config.toml
n_layer = 16
d_model = 768
n_head = 12
n_kv_head = 12
head_dim = 64
d_mlp = 3072
vocab_size = 16384
activation = "tanh_gelu"
norm = "layernorm"
norm_place = "pre"
norm_eps = 1e-05
positions = "learned"
qk_norm = false
attn_scale = 0.125
bias = "all"
tie_embeddings = true
parallel_block = false
init = "normal"
init_std_qkv = 0.0142
init_std_o = 0.0025
init_std_up = 0.0142
init_std_down = 0.0025
optimizer = "muon_variant"
lr = 0.0188
lr_mult_o = 4.0
beta1 = 0.95
lr_head = 0.00696
grad_clip = 2.0
warmup_steps = 200
schedule = "wsd"
decay_fraction = 0.932
decay_shape = "linear"
final_lr_fraction = 0.0
batch_tokens = 131072
seq_len = 1024
doc_mask = true
train_tokens = 1007000000
steps = 7683
dataset = "wikipedia_en"
Each number is 128 + 24 x the weight over its row's rms, rounded and kept within 0 to 255. Layers, rows and columns count from 0. Numbers have three digits each. The size before them is the row's rms in percent of the matrix's.

# layer 4 MLP down, 768x3072, rms 0.104, rows 646-767, columns 192-255
102:138138082124124134133139104147115144092126160148115168141137113111106131096144139141081096146092122136105148148103112093138083113131181138125148142138103108133101109108154132103163146119097149
097:133164126110130140128119134124104124166125148136138128137136104131108128130147151131118144140125093088142153120096141135136110123159093130149130167145157106123173131132113107129099118122141124
104:122126149137120116123091125124143137143147113135105157079163132116104148106112148090160103130154124065086125140112130101148120122172086155086142144102105150119142151105137156149151141122126145
100:126155122076137154138159140102133133102111145125136118100153114127084106095165158123143163106142069134191090145145154153111148108168137147116110120094150142174138142108147097132101103124137106
097:127119108157127143130092139161127166151131118113068145113155152145109131100119109122108123135108127126138116082132112119144125150145101148131146106074139083111147084129148084149061162145117087
097:115128154108132139126137118123159147078130132147111138119129103134126129173143117117072179122128121096123073127140170110131114136133097125114124130101156096091118121124162088101124097144119146
100:108166166114126136085119189125160142142083156131121145097078123132128131086094141079158157145139112112113151139160138135111113116134120136121125121135126132127155142116145139130142118104150130
099:154156161123161136138135118117090150123107098122134162156157082165127129148119091105124135111153124078150119123106109098148140154123139179177130116140106112169090130150132171125104127126133123
098:109092105130112185087136171178094139128153132126120060108142139100126135119144095143105153152118116176131122146151143126105134193137118170107139144133110128121100097146129149135120136135165121
101:110141162127117118138073130141122117097141163099125144156139150085149097169113143152104158126099101113121138144130136104139165090116158086141084092112098140125119118081131124148120171106124158
099:091116133113133135162117088120132124167140120088153130121097099129123092134146102150127092092107129138102146137111131138131100149165195154166155114175141103121134156136181071149120136118117172
098:155094097106130158130120122114138152121130217103131153142117129143139137090115140141182131136104115139138079128103122168137130112183094125142142116181131117114127138118154135107107161163133162
099:145139152072149134124088112105140158125162147140140131091170121092164140123129125111115133149134144089115154160077130118158129137134120115166137145153180147129106168127121144167149142176108100
100:135147086127128142110121172155118119149132143100108117156098112123139099085165113186115119103133154129145108137090130145113117132148171131088150127111119096134123128105136139151154095117103119
101:127108144121127114124129155151146129153130144124110156094086103149128115115153172137142104122103129115127138149155105115087123199124146149137153172171141144126124158150144164079166134108148144
102:107121129115112142088137098077097095110156128137164136154169081114135110132128117097180106123111150136095144139156120110117103151128098125124107134140138122147087154161173140148093099109122137
099:163169106138124111122132120170147129140073116109153155139130127109191179143127136113140127147122118134083163116119106091094127116095150146125158138120133118130119124100131113144095154131074105
102:157166116134125128120168124174140157112139103138140150138075092126129148139118101121192126154148151124116125106119144124117136120089116114100145123097154120122123135164127088114149139138090114
097:101131131101071125130136144149112149113130123126106126106134077102141114159116135139161159114132144088083138160155138171157158167122132145068113115122136137127130144088149145137145118125108149
097:176163126170139155180115130115114144123112125134131135141124147070125056117103117104123115099127095096131113166157140116162122151152143143126117112090082111122181106112127128143122109105100126
100:124141126121162124169144144128104137132163114123156162131105130149117103130140127080106095134107160101094111134106137118115125167151128159130153159117134134133100115149119118095123147108080110
098:145145101122125123142077129098147117085125108147115109115121152129110113129093136129125076155088134149136148134108118118111164160113112098151129119137130120088122160131108142119153131098105129
099:141123123111123187142115162160119113086129112107133130103144123103110144138133116134111117153173134089135132106143158173108090136123124124100093131123101122120152127120130086137081119123133122
101:160167098121163105142107130169116144129162101092120122119121112086113086111123140123128121090145148117152132137157179132156155119137133161095145095143108115142147147150112122126137140113069160
099:102177156155121113156143153118134092118129124172108162127125130159131158103169117119174093150112107089102127186115127141097159127130133129128153120153130120120129158111093098091133113126095147
100:131154134132136125121096131098131136114132104118092149111112110125166126112085156150167118143152108102111115146140167144152148110142113126115128136091104144129081124099118129125144113127149087
102:115122133107133153143161161115165102111086113109103143127131118130153137145111153123118145094120073136149096131152136128135078095134151116124100129145118137105105066139082097126146151142130110
100:125123124101132117059120138098117094129127131135098104159120149131113114104142129149125133145142122108120177124113171154077146179139143147133094106125131158184134110116137136133136126132127152
103:127136113168150119109130082117103111098121103165143135148174125098107132105094152167140120127131102096124102122169128139101162128130116194107113152157120112118152162092110150174108120137149108
105:195123144121152130123161140149100146134118129136133153112139131144104167080083160117106132152123121147122091150122076135096119115153140162112134126125097169176116141184136114079128103130113118
098:156138148105160135107075116124127135144123147158142135105123155137128148070129156143137111138120115137142149106106160127138118099149099139128070126111118162148147116151065115138071112147175111
101:084124168117113100081115132111113152158155083152125144138136118137148111143082144145160089133134124128126119163119135088114172088119099162131149106133129104134113097162134127121084153157127099
102:099124098119136135114161160155169126113123135113127142152162146112155144142177166111095141159106139133095129096121115153151132110089130145126104122127153130101193132084154096140085157150108119
100:119137134087179139180160081129120130097144174092102138122145114139091154137156128115103106106069099100121116125171140151114132112146083126173098137076162091101137140087093173136157119157109102
099:160068145114139096138109108129131129134153128134132143120116115130174131133122107133169136142125155185142168085103133134124163107166113095135142133109138114175104131127118145111114158113116108
100:153120117165100135182141136127124163095115140136126135150088137156132132135137173086133117118162097096167128156131133166149132166135150108150133147069157137094162147143114173105110131160128102
100:138120104157106142151124128161128111130102126153160141157125119149118135108115149142121138147154151136090111126086125156130130186112146156112130152107175169113151135108123171109124098112155109
102:078070122130113126135122128074098066133130111135152116110155128131101142134106173177137162170125082182129102138163109105109118156117116132094165150127129096166136113137131125155123137137113127
101:098096100158157137141112087103092154120146143139150172116101176130108155151123119096146103071153093162145135136131136102154116130129096150102119119163139094123159089108161121122119148123114112
099:153121109136144125101133124059128136145111164145149139130158115130102170124123137132132138128147115115125131163147080124113108134114162169122158142125112145159140155126135143164126134150156112
101:101151172160120123127099136121074102165135109147115148113112109123102139122095096142114130123087076118151164143111131100130120104140118126129141164098093146118158082081090102122154108148129129
097:124138139131161105104152168141124128128097121138096140099100160129144188115134109143126127114150143119110117148107139079109119114119083107134119099125104135138127138127120096173111135110113141
097:157159123095135146114141127169144140129100129065130132157133105146129143165142155174122175130165137124145142127123137128147157143164118111105157128135113127138124127139086131113132140161124123
101:081110107121119110092118142143124150095114126140121096113198140130139168164154134115109116143101111134091099104077157126145096092084110082111118141129117161113076126143133122211123112111130114
101:103136152120151156117125125132111118116108070148100145140106109199120134117103118124097129173119118123095103091123136155100072148117164104125144161128140114116163157134153135103091155149156110
098:133134127135122136122117139159131136104118160151086182122166090114153139102123090107143168133149133118115125123086156119146127097123106120120116122093056110097145117129121077124107116165105130
099:186136132125161154153128118112112135151145149097112096130120140099130154111073145134126108124133146146141096135153141112165126152128146129140193123140113124137151157105130138089081134153141105
101:097146102132157158154157152151109126107123143131099137163146111130178155142116163148124133133099121126131129147110122138129146163096117138093177133081134164077151149132140134170172175122118153
100:154125120138114112107134155139129144116142156122124077091089110083124139107130138144190111083187103078152131106125168111118109110160103143101149120129117085130127127132145091139142153090099088
098:120152112144128112117138152098114144118110100104107094089121116076110120141162112110121145148151182124110117133115099114136112129160145116117138156097176144122125074118101098161157129133126114
101:127116148077128104156136120079102110162155116148148146169129174114179158151142117123127165102123128107130130117148111118145127117136103113125120097126165122139101126128113133111106139101110092
099:117106132140090155128101087127129109117083105139164091106131150141119128149143094100146108166109115118122105071079130130119085092172121129134094114119110103126116141133154131137091144114142122
104:099109111177131155128139117146152173141140157102095146126117095143173132151161069144084125124144164125085121097133136133148173127130101164133124145162175141139126129143134135104141140126132106
099:113122101133133092135136158093164096097134150130156105142162113126088149139177097130111121127128084137155089110132112115135111102098132110121111143084127170063141150104103120217104109108149130
099:129148100135076109097146095137111108161112098119127115133135133113123185091095182128145135112159154158114112109100133112115144111091126161137120121098161128103108161117140163133164103150154132
098:187084089134140138136123109082104123169126129108101130162148113116137173145126061145124129133143142172102111131141118108145117143097148095128133121118098129127122111129112100107125112097110148
100:135080104108131099094149130155124142116090130156141093131086176104138119141116136135115168160117058131140153108126119104141161144135140114108168124154147119152136126126106090162091121140153123
100:114131125120129095130167147119124153153138112130122110122099109112147134093143119121154145134159105138123115125144129150134127109116120119151146124116092112095108140155136106105102163101129142
101:157144127145116133123117152096113113155136109110083118140147143114145138122135089176133139100147177078117143168131145103126138135143150161134133139122164092147134161129114137097109107110175163
099:103120163098131083169067143103089106126131147110116151144130140104136135105089105118122146128109162096105150143127144141163123161144093106171135069165153141094108097132110136153142148133130137
101:136166134117144180147140113107090108163104100136099118133124095136123133110132119128160106119103172095126104128124091111123094115079114120115102170144141092123156172144124148157137122162156153
099:139119149170158128109108118109113085125124119101115103117097075144112127122101128104137096102138115137112128145102144171110133097139136130177161094163104146161113119164116096177106192152137096
100:151143117113152123122142146134146143081151134113108158116074133134140122094113123162126112161092142115127118072109147143165123120099109103120148119161159121116172159099142146131125165145106132
100:106147123153117124116085134127126100133143122107096070120148120111120113154075074140110104096130160106145141146116120103122083135095124112117145181136134136089099067199144147148132174143072134
101:095126104132120103135159119122110126100129107149134126144126139119165148110102120131137125141123145167147112097130125105136130136081141134104116108116146101113146126112137148132126113125137087
102:093129163123114147122113113119180117118144096140142154138121068107104108114176135149123090152116125138138105119111102160138122091103115161123095141161145101131115140138122093104112119096126137
100:102099104121121151149072107139123110116166141136119153133125128181149079080119155133134152118108099124141149164146113128124115112178166166129131162110160124157155097096101141116150083120153150
098:137178097144072144109149129156100152142114118123136089171185121115148131107098146133125112135112141134192125164095148158075132148115090126135114102120120135090118150125135125164156109123149143
103:137158139128115142114140114149107145143142166117097146129133155138119145112141137133121106099119136148143152156153130114156142115117138131111139172143132169165109159115090157089150138186162177
099:174122136123112102153124100201189119144152173102131071152138175132115128100141138097109119112100105099118130159129145147171143127084116106109125115176140132060091135137106146119161182163130143
101:121134118123113154103162172106167095129124107136139119152124147143109183147117117126138137125076117150134102116115109164078119089155127162108115155141140100115137115124147133107152120134136109
098:125092117120166126127170152132125138150111080118120120121124117185117132096119109130119126110101141156149103104137180112165117147125121140163098077117129101131111127152116117108097121169188150
102:172158120117146118140129120093131149148150125120154170127137140143150124112104117097076149119121155108134123123146110113135129126154196101108132124141112127144165148105179158089122164142149151
100:118094081112154088113126104128101106105120153128129090129127146126144138114110095106125151103092094112143158149156115111083121102110099127121091132080110116150175129109138119138161085113154169
101:153136136104118131160126088126128112116144121131123110155129112114107114168114106124164129113126151093132121115129106091125130136127125083115123110144134161120097136131099113170118068143097136
099:091100128140131139136140128143116140139119152155107094121115178110100124130128146137111133150123169052133112129148114133128116136086194133129120086096142175131141129161122146148123131140123090
103:118106130114141095128103164090173156150103142123150093140115123167133139145101125111125148093114145134149131131088131171098128121164127141099126117143092107152141125169152165092178103153095144
100:170136175140095132110092175129140142178090133125106169145107099148162133078115097140131143164156144154130155158139137141141089136163169144100123149122123144105125116148174153118143111139132149
100:115075084125060139158127111124105107154144093145126119097096119159124116142092118118194140098151109131127175125090103133189104123157095172151176121124130158110148119136116114128146132114109158
100:104120145128131125200103089144118125129144132147182088112173133141092117134143171091137127133148125123100116162126128118126109151089102109126137119099150119149116082103174123120174111101111147
101:143128123090134126097098113130129083139128143128151115142108130096154130137139166140130128164085182135111173124132105150161117141154140141137121145105139119160106115097112147129138120127129123
098:141135109121122152143144081155087129109133097157118122127139152105127170181127124104166152143115101162158093168133100118090131134143076137167142094083145086179126096136100141137093111129107096
097:144160101178119120140119168149150114101119092135103122080161096107132143116146122088155166100108107117125118125110138088153117127119145140096093150089128103131124134129147136153145146186133102
100:142147192098100148114094111113147159174153107149141163117112103148176112175146133131154159129156158118150102135083124110138120106122129117076106148100137137169155156149100137133128149108127150
096:178130077119126120121162162101132131164118119126131090148100100115120122146134158109158114133137133115114124139145091101156116098131135162143102160117082142140104141124123134154110137097180127
100:123103135153098129083138133115125164116141114119083108153119084139146114108120150106145133101097153134145151162115102100127125119153138116157106129157118109152108160148161159130084094106087130
101:179148153163090150126133187099119161099160133140138091179123107114149140159149131101157144125148161089120123149105148096168151114133139143110123158148101109129154129063079102140211141101140131
102:131151126103112123139150101079153118133124152111146099159182144121129113130111136162131144129096112156096086093146129150145137122135130106098111141120148117111106107157122137176133153173127112
101:171093146124106164060179189138191090092134144121138146141106147111139152113121136146103061112147119127126125132174170161136137124103159140144134121131089122095177115174160125193179142121143121
098:109162104141117115095096131123131108130117125120122118125149167133128109143122104115151142118119149108113133128117102113106135125142149132154129134103098138166143136111093124119124153158181113
102:149120130146089099139088116166122152138123137142102141121163130118110147109173116167172127095107113121152151170121138127064136134127125146151153113143133154149140119140122137128132105115108167
098:133126100120112106127153141137203122136117133101133119154114177144182085118125103116113124146128142103114153148139134173124142145155125183109154119154114112150111132137085102174129149122129135
098:105164133135093111113149105116096114156109107137116139142129165131118114141154131123129156075154154162150109192093137127139153140079128101168126126107099105079120111130147103127125132124132137
100:186163128140117151116074103111110159137131123139191117172138171148116134155122144085133103180143142133096150117165134129132130100110155124143097133131149101129150129115141125123118121134136135
098:105135103068131111114098114150128102113130114118115114152148151122110123126111119114129104142123145093127134099144118126129168094091109117115140107120128027082163150127105135094122133125136138
103:129084143143137145095083124168145148086090126104123121114148128175091130117149129128160148098091105111132116167141150173179129100106186143104165141106123123125099087144174102156121163133124112
097:126101104150102108159149108128129142151138132105148122159138143103149127080138104114122082129119147100123155131140084122094162127146127075097127172123120141142134143146112135088103124143152158
104:147152133139143133136089130155133100114132169119112137123121170127133159101137136094106129141092147123111126151125102105128132130136149123116134140085171136136120127155114119088151116110114134
101:108102146105126096114080088131118126092142156135114132127117140153098136136139099134124141102182110158139099125110148137157078145145160134116139132118137134165131166150123138083152128134148114
100:154111083134120145132121128098117147156152143156135115118146123142124122100122126102159125135116075128148146106135149132095157161121099088072110131121132175120122109134114140108092159126107119
102:109163143131155154144176072103103117105106110128093152101075119186097124093140166095117119120111145094112071100145129144119131103106149099147142106167141161135136163092165123118132129134143131
102:149097136161132116137114109121162150142097125125101140136083089151122079145124120136121087115126118137154145118151116150124141130153166114144121124110110139119109114131094130107123179152131137
100:144123138106096143109106118159139114128136111144125113133141146163141129131088122114130127135137111128159134100089136105134146108115141131134146122107098130150144131122166128104125145159120113
098:145092109085133101155130132131101170126185086141138101115153145131156127113110130137157137156147134129162085125126109073106124095122148161104172134097139132173111142097161113117119146158116161
098:158131096120140109087126162175125123113140109179116162119079135093127105131059134124131110174196099116131130121127154136116161122094150168167152155153166151132107119151130118139164144144104142
099:150135129182098143122129137075111091138130116100133137124159131120139137168117122124104184140107113135136139118121087147129117136126130129112142096088131110117126140130130107093164141108108144
101:171127146142124123091109097128142132136124130119126139140137129109120134098096129161128138094093131142082142098155098117077129103105150120111163158142137105114131122126126120144106109105119101
098:148122163108110130163117162086081139136145152132135126117163086098150149119087106136125133118144162143135102170111094118131141121102154135136105175157131138103125105142129098138139123165093142
099:154111130189151129118149107152118107178142076123140158164131102146131108076113099140117115121151153138104099125132162120132140153151122129127097126147138180154117099112140125132130101114138152
100:141143125116139156084151126173107120144111123146139098123100110168148111148135149123123137171155131154136112106141066144124155151071135183111139070164147117138097164101136120091131079148103144
100:127130163181141093124131114122092115120126115107108086173143166135134148127148151110189139140125142089168100170121091137118155110116165116152103125129074109162106148078120165157125106133158116
104:132108120140118169106138104169160111143122124148146132128127096105154138159113108126108117133111113076117112110128089165107110096149111191122148091144143095178106103111098144111099098145146105
099:152119131124047123120121155129131119116148147105108146096111135140109119159107133138144118133133085139137111148119114144133097123136174093149133089152098078131141170130160137123105117076128127
100:145086167158147093142092099147152102098088157115165133074153082165096126139093134118186163117123146151140140173115123128111124100139110113135117138115146121116134139119141134142138114139103088
102:137097124129127126107131134145140136118123103139076141110131177143136140120121119130135149136181135151196112123156163143071122116145130118101168042114103121133143131111104127124157151117152125
099:157121098133124117137085077144130197139143133072096086124105135123135090188119131096173209163125132155161117119150119122134158142129127092138125131133161125152143134132082157100119142112164110
097:131143071113075109149165129110148158126141164122114138137083134144137113158085089121091138147135131102117123150087131135145116130174119055130123174146094137125107104115140088133117145102152071
102:112122131133124187155155125151170117116122124122105134170131121142174116152150114106124150137110116134147150100172119087116153096110112146113085139119115131146130126102153159108130117174116119
100:153126153165113099122149153144166166122119157121173103107144139106116103131126121131183130121131158163135146141156132123118142134117137140117098141085159117122161124087148144159126128150120142
102:120122108078146129132128107135093102168116120154121100141087160108124123109109165114095097130132137123130110108119167162159151099170092129132117102108130123131101134118122125170113147143110095
102:092107106142112099173128119115095127138090127127119132137130077126099151119138139098106131113103091159086108129147116097122099116100112114092114126102209159092157126103138116135115170137088125
103:164148148180149130129157154123142169145114120150107180162121161131159105125153096129181150129105110142105119112122149133060167140138131195137140128107160147125135119094132136104151157138120147